From a checkpoint of a small transformer trained on Wikipedia.
Size: 3 heads of 64, vocabulary 605, 13.8M parameters.
Architecture: RMSNorm before each block, rotary positions, no biases in attention or MLP, untied embeddings.
Training: a variant of Adam for these matrices, 227M tokens, 6928 steps.
Each number is 128 + 24 x the weight over its row's rms, rounded and kept within 0 to 255. Layers, rows and columns count from 0. Numbers have three digits each. The size before them is the row's rms in percent of the matrix's.

# layer 11 MLP up, 1152x192, rms 0.117, rows 457-670, columns 128-191
113:117174089118137090091161098058166120102120146094136132146127116150122147161137131155108145092157099118123191144115141170122130142115163127117128108149160156130092106120122083156129138136120111
047:094151125105126115117149081110143170099123149113144158122145135146155122102113112131140143115096121075105143078110146095154148125157143158155132144095141149134122136117119098109124150097112146
115:094154152131113115073140126141178129131133115150128072123127101118149150113122127132101138102104102114112121108102179117141087126119149138161111110133156162100104121145152090164123125119156163
103:102147168130145143077134129129114150120110129139091109125128119151154132139088137128103114076119097106119115135122109079140097115128176135119100137108132170122128165104098094130093144142103126
106:136153132097086116120129140126152123127133126114136109112126155155176145107147124152121130149148117110122140099115160086171090115134148136106136086107137117117126113107105078093104143130144125
098:126112105165115126103115108083143116124116132107122145138110128142150114110124112125127165112098103110132145112116132137150115133108135148136112113136156102184098144119106129114116115136143145
101:125126112144103080113136183089080146149128172128123142153136124131120137134144171148149139106097119105117128105128155138142108143115133137169097164114147116138128125137127124139120119116138128
099:141157180101106109109124157114124079124121126101076131116141155150132159098120134172073133062118114081131137150135130084100136115142173130140166110128158125127159130086146104158122123115102144
090:080170068079119088156102105160111155128124115111115099108139147181130155128166094152122168123100143109118120131157175153143121129116128141095160157101129123129127116111116111076107121091093121
102:093144131157104057096116112125175121153110099139155130150140113189141114117156142121120136104117097127108118137125120127139100133149170130154113129154134128099110159165112123157111112122108145
108:110121132138131111155107102083123132065099131111140133078117086143134100121134152178153139104141100127102112090095129129110118162122152096157102125125136142121139165142152130086153130152123130
099:144148127123103120082130087104166179134121136090138165170136115129123114109112093134130155135118107108093179136142107109121095123147177100098113147085144132132122140130109112138121161115113088
103:133124135125143069106107107117176103122148156096114122148104135147149116109124131172058144108132095098109153155085131141122136106137172152090143145130135167135068154142118070133141130118101155
104:108104120140127094103126126131165130114123099106183139103145102156127152129160151116126181081125127147107149107147131093145115100180139132158119120126121095134123128114148122094081153128114120
098:119147124080117156134148135099150115117084104131129105129150174190152152117127126124132142119111138096126104135131119100132080108121146194163123132110151142103137130122092141108062110132093122
092:136199164126155107127132158091127182070101135104115128116165131177126153121116157139122157087136143149116185121100109125147116128129154141155121100135191140098154119127125097115125145105104150
105:083122105105124078099133115107110133157124117155102105127117133138147131085133113147124172096116104069067127118139124074119103129122133103125171141096123162118095137145124106139071105099110108
052:135142104112101076090163124135138130082112132127125114111147110151169105098105103120091130088133123093099146095119160111096098119131141116114146117132130179130116156127131092098123161079115144
098:113097122120142109127103146095092122145142127134117153143119153103133106142128154157144194120154109101091152102070144137145114073131148111144139181143138155140061120122130118100123134126106105
114:084146143114122097113149097100133132118103117089134101128127124164148151112165141135112169078121090116075143095155135129137102119103138090110136163108138122116140152133104139067143131094147087
097:140113093106128117122131165139101165066108099126114130146163136176100141147105150151096188150113164072139108157124138107135152106136111142164166161093146156166099137137127120154107117141115132
089:127119108105122104116114089080159140144138106108121101120127127106109101142104110134107138143140132055133103121109132147124123114110146166156098159125154113136152116117104118096103102106075181
100:103149156110099149093111128134135110117077096095129117116176135180139135087154102112127114108116142161152170147134102095156119101152151117152124152099146162158147143180133178099147116092142137
108:096135140129129110131152141102110121127127132129134121157140088136136143111121118149138134103139071154120158125153157091153132138088174096155102095121176135101152161164112131127107119139101151
102:136146079086101130137114126154132158100098126082117128144132165139132130099112146130122164076164065123108146087150149137121149131127144117134143115136150152117123104145097095086152127142085122
095:109153095108148116135164135146100166125119114118129151084129135176156127099086118156155103116140143121092117143154148109174069158125106142170119145095163100168165122099092123139115142108109197
112:110148146110117129115116138125202106122128139141152096106128154091111141090109126156108134087145106109104148125079146140154088144101171095106145148116139153140137118116099123113111130142137127
100:105191141103132141079107085113129125081133162120145127141150125116120130120087089169129138134113167104115173079112123121098112153105175117120113093099163145127120153149101138079152143118109132
114:138151188121104104083165133099166113140068111154156095089110141176129135131149134115124156109140103110110108080155121146134121128134134142121118159118127130127153120109150128128095162078141143
099:128121152117087142121151136137122126141153113120164070081142140162154140117162138117120104132090110121137125085097135111128115056140131113104139161141143119120107129142155099107124145131117119
095:084140108108136130133139157141174152087111102120175114118129138157092102124074159127134179133097100129151115102114122137130105132134091129154153145091105111127093133145094102110097165124154119
042:105154127119122130135128102111163149133096143117112135151137174138161116096109117149101167085115121118120124127121096118129136115148119141107128136108168175137124155156085086096090155126101148
096:116164131116120089091166145086108127099109106108142145097111105196137106137126134177139110082137140130112113149108072109162158098174128117192136139098144105122130136146122122135129165121132142
100:135149129162102101133146146131119148130149138086148139161137130124165117073117167125063125113154147139148116128122138148131129105147154171123109143100176113150127113110135128127141120120101145
094:158156140101131108093129076130131118158093155121138110141138168144117098103094111157121139112160109119128132110152135070103125161122134159133143130130147138135157112119097119135140117120112146
103:078116076128077106147128141120123144115118158147132114138161106157148149155118078147138114092079133136085124152089135123151116135151116110133132130103156117157112153131091102116071141106094192
046:112101119126103145091114127113158165130105150119125130097127126130179110105118108138090170112113113103101145100129137136124097136171167147145111146124155158144088117115129104090130136118104171
107:138152125147130094113106109129146157128123108098158086138125125155119117127162143101121125095119145102136121140105135084165111111175132152118163127118106123133158155141117092150112128109122115
094:095129110135143079097145157113123116102091126123158129133181141199164159141135145153135149091164081103121129112120153127125121058127156161159094122142135156106102105150119091150119100152097119
118:095103122124118102113162134165131175110166131142145099105190184121138129093110105139149137081158122106129103118129128116137127126106144131170147163104170106166131123119096121110122121109147151
106:150112125138149137151144141092124129112132136128146093082160145142114134121134176117074128074116135133084125113100139149121118120173115133135110137101098138101119155193143108145146118106105138
078:149125069140149140110120154117119124147076106092135109123122117155167141136123108133162151143148131098145143126135140146149107070130146133145107073130160183085092155145106147121125121169137160
110:106159122081110137122090138143118143105108151091174100170118160132119110166118142156141150131113122133148153099151147098126128076127146126131149104124115193116141148142117138076118130110092143
106:131136124101118058104148122111128138105087129099167164110092161141140122112112131118128158114134147103119155119043125156153161140107139185115120146149141168112118095147109142134128140165078146
109:091145160100111089082179153109166136129106112159143099136133134174157115067137139123139162097111100118111145127133123109150085092171142139141097100082146117156145122153101099162086153133111148
109:129197116134133134117127127129134171076097152110138123170134131128134112148135116147135115145087075130107139103150116136127122137129135178139144132112167170099119143146097133135156143119118156
084:143133133133144113086137124093187099131107146075128163072160127107139123129084145121086132109144110159146133101096114121140114132151168137113118118134110133110121112122119153111130177115160086
100:065152150151133130145141141129131149111113168120161102145153079162124130156132125125135153090137100147126153100112115088099122130168152143145140131119136114091143149159142151140127134149095132
058:102119117086102109117138119116139167124121112118145134114154156157167140138121135149120171074093140085087149123125142094141120117151148136172135143094172151147123129149117124122102138087089160
101:076121091133135124131141112090145152135092154078148115151127151157099131119125142162137145066119108134126153124067131138087134121149149117130144170165124142145142133144121108145140088111092110
052:122092128108105102108169113102132165146107133105120116140136131153151131150105118131089143112096131084114116110146117106123118108152137152125143152117172169125103146132125108120117153093106166
114:116105089124091121120131140118096165103140123095158121132175141151143136143113103195134163115096154129110166120126121098166138098146128110153160115103178160160093158156134123090147087115146140
101:125139141112139145112112117093151102060106139123131144094103116113172135122117145183098099136108119158113144072145148144141152104122134109086134125091153137091086169155148132143118180113102148
102:100118089158130116125152130126137090110117125135138130135144120134134121120145119082123092110104134129120100122130117108172074102126150168107131116156140117124157125123117103165133164118124141
096:136149112142141109095150129128190125141146157107092146111152107132136124126123168149093162107108126091090099102138121127109112116121137097178115158106112167143126102138105154143133108137093151
095:132140104156135118119101128106136114101112119119074122064117129159154104111111137115124130102145121110132147132133141092130094112132124196138138110132137137133151145114113104124156146097161179
099:086121157126127098103111120120160110069121124070149124104118151148123119114089110132122110121123135089113084114126151124131120127137158132112151143089140098158108114146131074131123094104102126
103:121131101151120089151111168104124153164119122140139088143095124149145144114117155139107135131157136128116121092139121106143131127138086146146143165060122137126127117135154117159123186093130140
106:133156126132147097120141117103181106108120135097123123101151114127154118125130129109101132128152125123097113109144151101140157115114118132129080121070154116108135143123143107141107151115081125
102:119120112160105125156136118096107134138123119133114176133113089096147155149155123141120166118123145108093092098132139152123115139121135103129099146099188127143136126121094109106089129120132163
109:128176145114105122085113130093116171138154114153125104103128164208101138135125126134128129095161078092102139132148126131104095137125161135130141130146153155110142135161088120152128101131104119
105:115130153087126128096132144093183165104132101123116129090146144170137092133111146125140150120140134085134123102070140095143142120148127123159151120151122147148168125150107111123150126134152136
097:126117109160129133146183124122158114143116116108135086145111117168127176184131152140139159108129134112126114057121097116107087123151125134118087132133127162101118143115120124162143134118069127
104:119161162138167114094108115113148130114067112125185103100120112171114140149139144125089126105118131147122118102124052127108114124137150152140110122152134175117143130173158098118130151106094149
102:137156120125139135098124082133127147107145139141137143131142115136128153159088114168076178117151136132122153124128133108151112137139139139120131138135187177163124132120153122138146110124106135
109:050175149086140124130154136100122128131084105126112120117106104130129119140101160141116168093108073128058141117127148094158101094140154127123134121103145164149142120136088141117113105115119116
050:123171144116087105116121089093147111112122122104114120102146127148140122094118122137120161116136119083083131126144111102125108115176133154165118106109150168124112155130101086115142158139090181
091:098112098159112094101140123070107152085122136155160152128122117144111121110102104167146160110145154122137150100092116113141144142141095122153136158098143124150141123137155158139143124142141167
106:124135125075124103102118114143133157126125136096117129140151160113151104106099141134089178130124111127129107104082172089097127149133165148107149131126122151153148123145145133078110122106084145
093:144114062131103132145104132129142146104105141125117165135124129103161138135101101128087183091081097120140133127117117097107111123158157152113155150131149157145089150195109116131119109134142143
100:097164118143100088092120161145148122138115115158143116155167099139112154172076119152105166128135136129106138121108125116129117149152099075110156128113138170162117122130077129146104123141117115
112:144153118135138091133175096102118131134110125121085103112151120137134135114132106139121125071094098145131127135149135074181150145173145153159137144076114118115117118090130106133097117106137149
098:114170158125096098076161098130171143109142113135115149136135138141133118105125133135114156120118140105127125144106125112168104132166150119138159107117168171139097154099143141134139113113091129
095:081091145134129069102125140105133154163080138126123113142136110138113149111131101103139120083133162116168126113095125101156112110191129144137119159112116092127070142103127100134085135130152174
094:146147157134136103161146078139119153089107192127172099106126132122111126146112133131101147105127120141111134103119124135086126144167148159111156141105144120095120113200131068090127171126142131
094:102117134153155119077131107089113157072104158109126073112140127135113129088146144149131141107119129096159115092093125109084177112152139154104152168124138164118146118140128081139100175150131130
096:126090146155114094099108159115146114130117124131154150114129144126126109151132161118108172101083133072132146114132119098118120112089119177111143131142138147144115152089091062127119153086143149
102:135189110119147130123109108138111128110129133099180153163154102116120133146130155151139165106083113135124173105164109151134108133148153116113170156158143143148144146105124140172130122116137120
101:128129110072111131129112145094151132092097126126078137093135103176150096132140125138108110132110134130125155121113120138141111077170191171123123143125139130174126133130118139112126155115124118
101:127133106096128133152168081162144141118152136109147141087171131112131111140115171114124113138107110120070141115093147098073116136149150131124117106119164111124127102101100027115102148116141142
112:142138129106067118130124106139126124093125167106146145156142126117146139081135148143058122108088120096124143074144117138109140141129080108150146093107156119121137126163144113142115158077153146
047:108122117123114101118152099122153151090096155136107150120140155148167120101118147129108181112128118119120162076126136115141099106159137147185180131085189157123092131143117093113115121086103152
098:127116113077130116157076130106169113159142093116105152144116147137208122129116151135094130093090112135116111108106138145135140142184123132109159109108135113149112101149107091124082130120134112
107:120145115100122141159167086118172124137131174120121109112133111110146107125136093172106127109129069134084145095092125096125129095142128128133139131111138129127146119188098115092085117108139158
107:130114124139132108051116109107130139112137122131125165143154130144100108090092195136096148090115163071114139138085154133117118086151151107142091138135141144158101122138126100123154103110109111
113:098159132101129102125127164134137131122142138121146082110133150167129121099127122121138142117099126139125145096153171099113075107150120136146105137086138105145120113139110091077116146132135137
093:120157127106162076140146121108141132147118136129127176112104118122126133095088113217144116120160158128136160123086133127090102130121157149134061126112125151147088113132174132120121126086111137
107:088160111112137123143103109136157171092134174137144114112121141164144141139146136150129131112122099111107162121100077130117109107134155134090166115158148114119123167150130087083133158131163130
100:084160112140112072113147097101141168136131129133120111101134152199125117094090073157132132135115140132123142147159146116163126080151149130125109132150148153145127121112128083137122118115145145
104:126107096122137049114132134142166071114098125109146129110107189121129161116097134172091128101141139109088113148127106141156142112174119134171187150148144138132118129112141131114106115089115141
091:119136156129120097133136127140125145113115121118091151158177117125153131107165104127123128164114112079131160134129164098101089118107118119146187142127120160126139140084081129119062162135096125
111:134144105144084095134133110092115148100087123146146143116144144131170154160132176141133175125131094155105163121114154127127141094119142107161143136113147117130120110119119090164080117115131165
104:089189161080116120121141130093119099138109126108166088146138159123113109108097129165141128118141091142115126093142156123130136148107179128156111126105174146158160125126115123088122139124118104
100:122149127103111114110142150143166099109154139146139114104175134123135161096115138129102169138095154126114140092132117116108119133164106089103144155143106101124107116126120112068106173121157118
100:136134112144109101136152119103131122120109106103096150125143114115185135112141090104117126049119187122099093139104127095137122111143137098150089103118142112178141097138121089138113108119109155
105:157162100137150108104079092093140144093096165122142134107119116124146107133091106123117160115117150122118115082138100102140146117118141132159112123074191175126146156150153095127114140136108123
109:100137134135136103102159151120138141121125116155150125110144142132111151121119184149140142114125145111102175125105100098186129119166127146141155145116118109099121151093116102129107132095140108
100:137105117159137082167104137087107101157101131115104117113115154194108079086093133133126148130098092155125137095095124112172055070115105139172122134107123101128093158148096100107146121124121168
116:076115141095101127107106109101141098138131136157137113079151182125139148131117121147096145085077103134124171138102102134122113140129184137140181104121174130116098156112113077117115125124126145
092:119116104118148096111111094099177140136098122115144076097172129175129134137142163123126177114139101124100096139144152143102106130192117108142099146100143111142136121096110104123087160109119106
097:142133143133099127093128091100188112136143144155136150135127074121139126102105137109116128128119159084143170114132109116126099078137180165137125115116133128119143120125096124102170101140085137
090:124079135104089133102154120132095102063132130116102116121133085154134169172106136122135160136097162081149110137077090078146093087184169110152155146101140157167121143148126108142145143115108118
110:133185123145113104111150144100121143162123144150097144093151132161124142128119140153127194118136119099094165154141152114164085141169128102180136128078139133159141110119107101145135099099084140
099:094193089105151126100151108148155164119133101116165142117161113130110140131129180167155141085071163092094118120104167136089081130148151096141091146121104172149102158149133130155138135145115141
044:095127116132103130107124110118158164137120135117145105119144117177168093106152109178093149089108135112093131111141119102140107100166150143151113115128162164119120131124136125129102131105089171
102:136165125146114115083141132119118161080106138135119121163158141118156116114132123157101150084109110116100145110125123116131123125140146126140139135105147121138087106117149141116135171125132170
107:136099131147131138126165134087103152123095125109114098113131123129147115079103177117147167075118146147149160113144146122103092102123159123189105114088139132120128133104130101135105119131116131
105:122151124125121126132145069112172148127112133160140120093141147104135111105098127118095143089113106143109199174122168125171073139121103116139105118116140150164117142121121126159118143100139155
093:149116087114097101131147127146109139160131119139182142151099107153145126086130120130103135098143091138115119130134135142129129122115178105148133168103114200137103134155099080151126093144114111
104:130165126105136127124100093141184118111107145153132106114145176128155139154133137140126137132104115132099159145155122129144116071156108186105140148151164150102162169170115125111122167149151094
096:081091103100115113153088108130153115108121162156156111111140136121161140161114081129127138125129165106125151104119098081096134132154129095124181150080189140118131151127145122110139114152107144
052:114145100101102103122125129115161138125088142116152125133145141185172145131099117140111136090126150075092152123135110120151117108143140116120131139085150171149088122139126111138128147127108161
113:046174104104090111154158124099132130124105111129129118093143144145126092111127125154136107145149068156091146106136141140174133127134137126131146137120153121129122142098118157106098162082084153
048:106125139137116136115121122107122129116098133123143135132137155144157090123118119110108157078128131107106138094119149106109118115156127169130111135118176154135109140131108073085096160092102154
103:114118134088123082115178137132140120135102127118113130132130158161152113101118069185148123093115126126120140145136101113109115136129159122097174165097143123169108147152087130139096123119115139
105:107110161100137123125180137118092118070120110134149141105134090175125126116117155169128114109120143143108132105129132118086151127141128135121116111076144142147137133122143138103138160110091146
094:108124108104110129086149119176161153130141138121124151122157167121137142119122150162118117100110133112132131125087143134147126121107151157138169144118115153121145124120102127090169128107088122
094:120149110116136153112132090127113142083132120124157176142167102121110120154092153129099186109142138112133134119110113121107161117143136135118152123118150184095115100102134158138145116129102172
110:088145157100123109130152128142177140140143103131186133120131089105150139134123127179126134094120143123140171128094124120147125140135135132113141123121162153147106148104091126095137111125138159
129:110127113090116096134099129129128118117066151124104124101135128161137133152180121179099149113134087123105133124135104103113103082162156096157120119122185138150108141115082087078120136135157126
122:088154137083098090103167094143132113129123098109158132112116162112160126094098099136112133129122112154108130134083157108149129135140150098113140126102176184182101119113105112081095101117124111
108:124137164110112143099171105099142162082117146131136111143135109159132154145131134137092137100097118085086149109106096134098118134153151124128166134144097167109147157151106129124116149143099134
115:129141116125120134116141134090133139111134128100109094130133130097159136111161195149111144086130075146099159116154147142108101146142180145106119157131142182121130119120141115158113124110139189
110:084136116120095119096129138109154112141097150125106124133171158135161139141121113144113166131124084129135137108078171108148108100125125170099152107122146158142096144091104093128150154126126116
091:096140130107128132134097100144141134137104146096144149098151121151128166122102117154062107085135144125117149137138133100142158130105146159116132101095139123123157113133128102086149149105123156
097:131132149108140112147153144142196097155146156140120113128094156147147133098164096140093122100108111088107137104118144120105063129131160160079179191133119078152093174142132075100122100107100162
098:138154123113138139121126102134126162132118124092103138147157114149135094094073146187148135112118133089118110128116135098120096096176182148100140118085134134101110119119109137119127127118139136
109:123176179079143140085197177117126151078086132109152088110170128129150102159109156121133130137109117149126132105110077056112118110166142109143149120123142120153149138140126143116150153128091132
064:079151107128101097133087116113120134143143157115149140142134182179156137087094137144104116094150150125081155071142098090134143094119159144128167127140133110150130122113119133117147161096095132
098:112197151142145106104099098112120125125143130154126114128140110150105138111120101160120164097147159051105170143138092119111101139095138122139107143107175172104132145113125146136146106124127155
108:114117108107131121155123125072114173096148126106116118135107160135172107105093167140116139128152137111155138106106126142118145141135134161151147164122091133177147133144111124129103156118073132
101:102170091154120145107129153121170160113122117143158081141135131145141095157091088104141145124144114098131130087112166131142136096100129156129117124128139141126120183109142143136134190055114131
100:073134135145130109068173116107137131136117165099134110137159137162106098092074158129146176121122124114145136124122140140120079139167138127138176180105136108117123165106144112117127112108124105
096:085124126109077136089124099157134115088127143124132114151125116089140130119103120141149151091129126100136142121130140110121092114163139096158177127111123148137124148143120118056136147093138127
094:131130071137135095151143101141111153136121105098125177102124192109164094080121112162052124144135127129142132129149124129133158134109113154147144129146155118136133154117145135118130142108127163
107:134166135157139111134125079117123159075109118120115143138112122113124103172115158145119114121124155152115134075105102088132132124127185147131118119114141175134135161122133144124161150124059172
108:080119150134149099089099105116135154141123122152115090140139110119128120106103159154113190093149127118107159132120133132163151131095146117119115145127180195103092143132117129103133157105132144
106:107118126106113117141120153112134108139123162139156111131100155199149108122100088126115118137114072129127141125172105088156138061153135149117144114134137126133153151113099117123128164117142159
112:123166156158137100103128107079114147091130104106128130141161090211114117141134129136074107115141151097137148141122084114134110118145124152113141124117112160145129165099129145164148145141110132
096:129116080159083114137177145094182150111140112156160124064161169142132105127091111111140142098134130099127154143133117110118135109098120146140114118058147154153138127088094097099115123112099135
114:082126119153108080134113143136151124089077132141117144096153122117155095119119130161115187129091101150075156117067115120133156138146174160106134098140159169096107122130105135145131143121132143
098:108165133137127144115109105074123136046095153142165159119118097133138109151092111119152163105121126134143153102095127177138096120140140136149093110106109135109110134137139138125147105096143136
095:120142128140141099092163125101150165133098132085136124118168170130149114091087134099138127079137109093115121136111117118125125109120186194121128088102153139117130133104101109143103142136074144
115:104111126108126112092114130139173145134103142093137114143133131146124097161107129143097143099128127127121153090109145099120109120131110105113166140116122144164114148131128131065098162085097115
102:119103139090128141170133148135154126155113156101125072115120156119114098097112166117095132115098125119140109132109131099132106076147130118183156139096122139102122112127105096091126138148137206
100:095115091151111130096143117160158141117131109122121119110124123130188102103123108131135130080117121120138104143120110070170099135163143178168192117111135117155113119168098118102140128097097154
097:119098134127125097112196161146150133137097152100110131147143137122169118124145174117096165126154125139138134100077140139129077109166129127167129150128125139137104124174115079133127111118091171
104:109110140114101106091138132151106111117114102139134120128134171119118097099129185168073168115110145105095123123124144128135114100139123120150112124105120140168109144110144098137121133064095124
092:105115099118120128112110105151089163113070131111096142109135134108137104125110157101087144092106083141129133135089188154076132131176123142084175118104148131119131100136105129144131171130139105
105:116140083130153113151149101154123163101146148131137100183151162152144151102109112193132150129124108137094109128081202141149129110137145103159149139124155149158091169123123122126118125139099140
114:122143134105143107135123112038134107093132160128143098075116123163110103115124116124119162089138134114101121096151107106108150092131121128171143110109120103131169168137134114098114139069078183
105:142166122139131142103118150126126170102134146132089119132103176181121101116092144156156150127151105088150180093108148124166105093151132119177139117124162195148144163125148144147137146111083117
118:094119102078117083156104128098126130146096128123121091146134132147133113155122147136106138134133105087114083122081117135172131130145147145147117123116138193147126141124106129152089149121136127
099:099158108119154096082106157131134162117108112088153100102175141167136123143137149153132132142096110084145133132131103135177121128145134125125107136167159155104092132096062134067098134130150151
094:137143100102133137128134125106114117116111164140106143134116105126162126137091136132087129137085122117123159083085113092132079111165095133144130122088176118115150167166118144111096130153113159
111:105139088119142093097161097099118114149092128126127122127115128114126140147121113142147171117123144117130153122132144129105103102177133124125125129163107157170129148067100130131125118128089122
102:088134144117104104124100129094153143070087116099147128140112121158143111124138107163121131137094088132132131090175128154105088100149151118115130101128177089159091108154072128102147151112146129
112:142144144114102106087118091075151166075100140130085099147166131133131114140179092156142146127125124114132133132144108086132124106126172150123135154118157176156151132115116115099098111102128173
105:098171108101113128120118135110122136128158123134093129131123108159120106113096100161144167102094107095105101111129155125166080123141139113132113139090172127129145118145136148144140117132127133
097:137148121125069108144160105105146149152111089087108136111091105171160136088104097133128164131104121110103126144101128101123106127200119158154108149093151133150076125136115106133108125129114164
083:119145086139114129127123091155166121134101119172151121091152131139106099117162142089121130115062078130135134107159128138110147128114143119091135165173173145112126133134062090118138119103129146
099:132124103111129083166112120127144147100103144158122098100101145167122109153124121132077132144115112121089150097113128112127139148119112109109135138127147183129131140120102114128085133120097163
106:134179169105147112114153068144121101114148161096162136145157103108142147106119116155114126106158146141087135124155159136108126162117119118118115151065136122146138109139111112134121180057137144
093:130165104124126125121147146105139088134078110102103125142116150130132121079145150124111137109135113132110106125132101107141101141187121122169159158132122157207147141149124118132108160115110136
106:118134102081107125145119104142143167150114149098102118122148136119147118125107122179106153115119151105120123136101124098117077144150147124169093164103142158139131106133099076134127163104075164
101:134140101134144142152107147128115173119111091150124143121111116121167158147084128135116125109151147143128118116137129137161141136117148119180131135119176197130133121167119132076151136136125107
098:112120105120118114157121076096153141104097106065134147141121111156187142146120101139112155120106121103107116094151146090120123088114166133169100107139168135110117147154119100130101144124107146
108:091140159151169096133139109079140124097147123109132101179109131130138110107133152160126129111128140129132092107180099094131080128147111158106120112107140114138115128158080104096107174130143154
117:116142141104117109148158107109115133100134156131138113115111114113169148130139122131118135120119090133130179129093131136101119123133175174121119158119180151121101180135110082119143111126135164
102:138144104147082138128122085116169134055136175138156118107129143109138111100144150102055139115124103117122128102134106153125123143154102096096171151113132149151095128129127119106128177122141152
104:103172091089105135072153153090122150142154148158121158097143122151130113134118118120145176147095132107117157058135146138172138112121107131148153117110157100139111148139118121159098166077130115
101:136100112081113125089106153111113134106152135113135148151149113111147141157114118119107147100124156144127152121113163134120138130137151118134162113122161147148130124142133089122171086138093136
109:123185134125090120148123085110181125117126115137128143128142124113158109121118124115131140123094109093093139118068142098117100088125169137074171127097167136135143096107107119143125142150120115
095:148182147135070133080141109150129168098136103121160123124157116096113132122136117141133131134087130112086120112151093137115090138126131122154117167146150141147092142110135098105108162122078127
100:120204150114130117127130086102133127089093165129130124101165133166148126128111138157125143110129146125113125098088156123166124130126154114169132100101130120120117137114122140134098144135128142
101:138133095125095088124135113150128119095146140144123110177127144109125101151120150187090142115069118146121179074131121112147127151139111085105116113079132162136084147093124083125113139096130111
099:128153151099096090125121127130181124124138180091088112112131145171168109103138123147101134113161095133118165103098153149129102102137128127085153120109151106136137173123107128118137138091109181
079:102123149107145133152114170123121096110087137069144119138133099138165141149143162146096130115129095102119110110110090162119137138161149144112151161137119157096104128185164121127131135132123168
107:124128112125144084090126152088148150157126143113106091137145139177101124131099141172099125102101148134114164132085131124198117119178139122148137137107151139125086143098146115090119101070142131
106:096167133125166137161150132145132139110099126118121106102108111168137100096125170092101108121119121132118108134160129131188100130101123160108113152109125113160127122151114084149104189141145145
095:106111155123148115102151127141193119116138130127132163160151165104143082141139176123110160134108129103128124128155127090185145108147145122119140145085105140141108119120113115087160126119116104
096:148146120100157106161112119143165125102112127078121095119115156131126152061167121134119113129102098133102131088113096159103133131159140137112137113121122157121116142152096117093156144087123122
109:156184144111131115141157146112088162112104136149073123153132119095162115137114111192152134131145096133124162101102118120150099110148136127139141121132131146124117144123127119098117104116138190
101:105187131098121134138099107117145113133142154115152136124100127091118104144114135208099150116095069112110143110110115114127113142113138152097132105139108153171106160127133113082155098085103150
100:107161153136120113099123102154124126067124105136136124144149165137124137168116101168107163107095126126141199151089129111162112098138118169162168132101125139138110126126129119135101144089163173
106:122154125159137107140124136121134136149115121134129100131125112122162142102117105156094151108147116111129112098104139119113134133121137152104168123053179152118089120140130133165123125123098143
102:117197179124150120137147104060118111091126145154159103102111152161109106110140159116084129088150102108133103130157098131144100146130132149115100127092132104134110135130106132140095177085127125
103:139129150115124114119088151065154107142121135133106081130097109168152103122123124125095142102115128121126141129081162095132124104130149160131118129098115121101137122112120122162106135118096124
100:103140101095086124124146148137124128126142130137153117112154145192177178123117161176139142117123100135095155121157172126139155106124108135168092163118136145145139175141128144125128146127105130
115:095152143116146101094173119128127120092166137139161110155151109172121143108143113147134115088101147146144161155172150106112118105119149128098103131087159128124101146158120119124147122106114195
102:144151130094132137108135112128105145097069115078144124118140109139076111170096136155127127109138122135110118082119141092130151122165165137139146145101134133122124144148135168102140103131090131
101:117135087072081123124142099125176135128113129118100118130164162127123143121091120142141175073117109136106166113073139130131105161149158152135126092093130173112127104097111100126143095156133143
084:127111117093131127064131126129108124146110163099156141107159155135124081155133165099138139114141113125108120133088177121140133132125157144118105134135148128139105142159142109108135138108121151
105:128112110099112138118112157118129131127114117107122114151106177172158113149145150155124153146110124119134148094152137117135109033138132094134112148137139154177093123130067151155076133133137135
102:107108109140117094117154086147178151144128133095112122137131146118126098136081117136084156128134131122115103127092124097128096123138110140115122093078161187139141138133098129134109166128114115
098:109109078161107111084105130163114120134122092133127141109121123144121119118099167141102176089130128137127119152156103124113122150150134103139104124122125147166117122137092095114118131109133120
102:101148128105143116123081075128143156101125178104144174096106120127142101128134134153101147109153121099104161110112136160127104147134103113147163104146128148151114072099117082135116154132146136
114:070156132094114093085141139124165116143127137105098062132154142177121143146118173165096140070138127141123175145093110131158091124170137125172115177091140122130121170141142130124115117081124120
094:085134122100088073124123133137166149125147192158168093103177126148123091138148127158128136119059123135143182124088129110129139113155135117083166133124128128127124186146118136072145132104111118
103:130145147097138080148125132136133132119118126109149078122144159134130124127078142106122122122129131143136140133096135089120121096098129108140127122101199134160125146138107092130111142156131120
100:078130109131098043079147124114121169143114163133142096162175158107148120141132139185128127073138106149128143144138161108108119148127149135162116139154181145153101133109099112127133117121092145
095:135118118137090103142141075144175128136081168088140135121126108110162130093143115128128124107114111117122166113122133093139128151115132131163152154147156130154113135115176139133158137081103134
109:126087133128137063133080078086181157137153145141120106105156115126179130127144129151118123113092128128110139076104114108113126117141159152141133165092155137105073122110120098101093131130105137
096:109152152086114126103123085118159141121091138136125105092163138118160133100169129163137167093104121140126141110093129113106151140140184141104129143105151147132100106131093152111137101063109148
094:109158109119147097101131116086148136103098089120158157129135155130128129089071168135104115120138098118113125136140083143208107128139118133136137108099142140137153182080120107164153126111116124
104:118150150124132149159184108098125128079109126115145140108126099153149106135139138134145124104112137152101122090125120093112110089175138129151128150082133124138154132111110121125108170130137172
102:130159129150121115112150143093168144127116113104161099088108133171110101100148123110121147118144112076120137138080153134115139083124117172123157117147132138165110137184114166140087144152116134
103:157135141083143136112126145137120139116130128113112123135152110184130108127133143156079124152111131093104133120142101095153113106113142150137184144089164136112134176147138128118106149117108148
095:125182112104145096129104091133176093126126108115110121145171176138177101073104143148082127109131116153156142106113189130169108102137166146109105105129171153097140153113125090145123171153104147
102:110132092113090100126124150105114132137126177153126121109127139118109132140128132148151161151130126112132141077116102113150108152178106149156178122140145150107098133106109137059131149103139140
120:130127153107101084082160106110096150117132131147129105112141132152113131091093122115071128091130124102131117115099129070113116145148157137119159132105129127129129168117136131146138117101123137
097:096156098076108090126115087144176143159074156120177079125143110182127117104133170151130138124100100124090179100086124115133108135129155142103134149162128146150111116139119092097113155121163144
107:144143116145095119119123110102160170100144126131114151102141117116172114154152123126118127112105117167121155108089109073168072123170144126110123128126133132132130131121113112146143145100117157
104:105111128127106134153113125142185174128154111129146096104149129152122114107124094111104173146119142094124116135093152110134084129133095132111173152134131149096124152147105110138145130138094140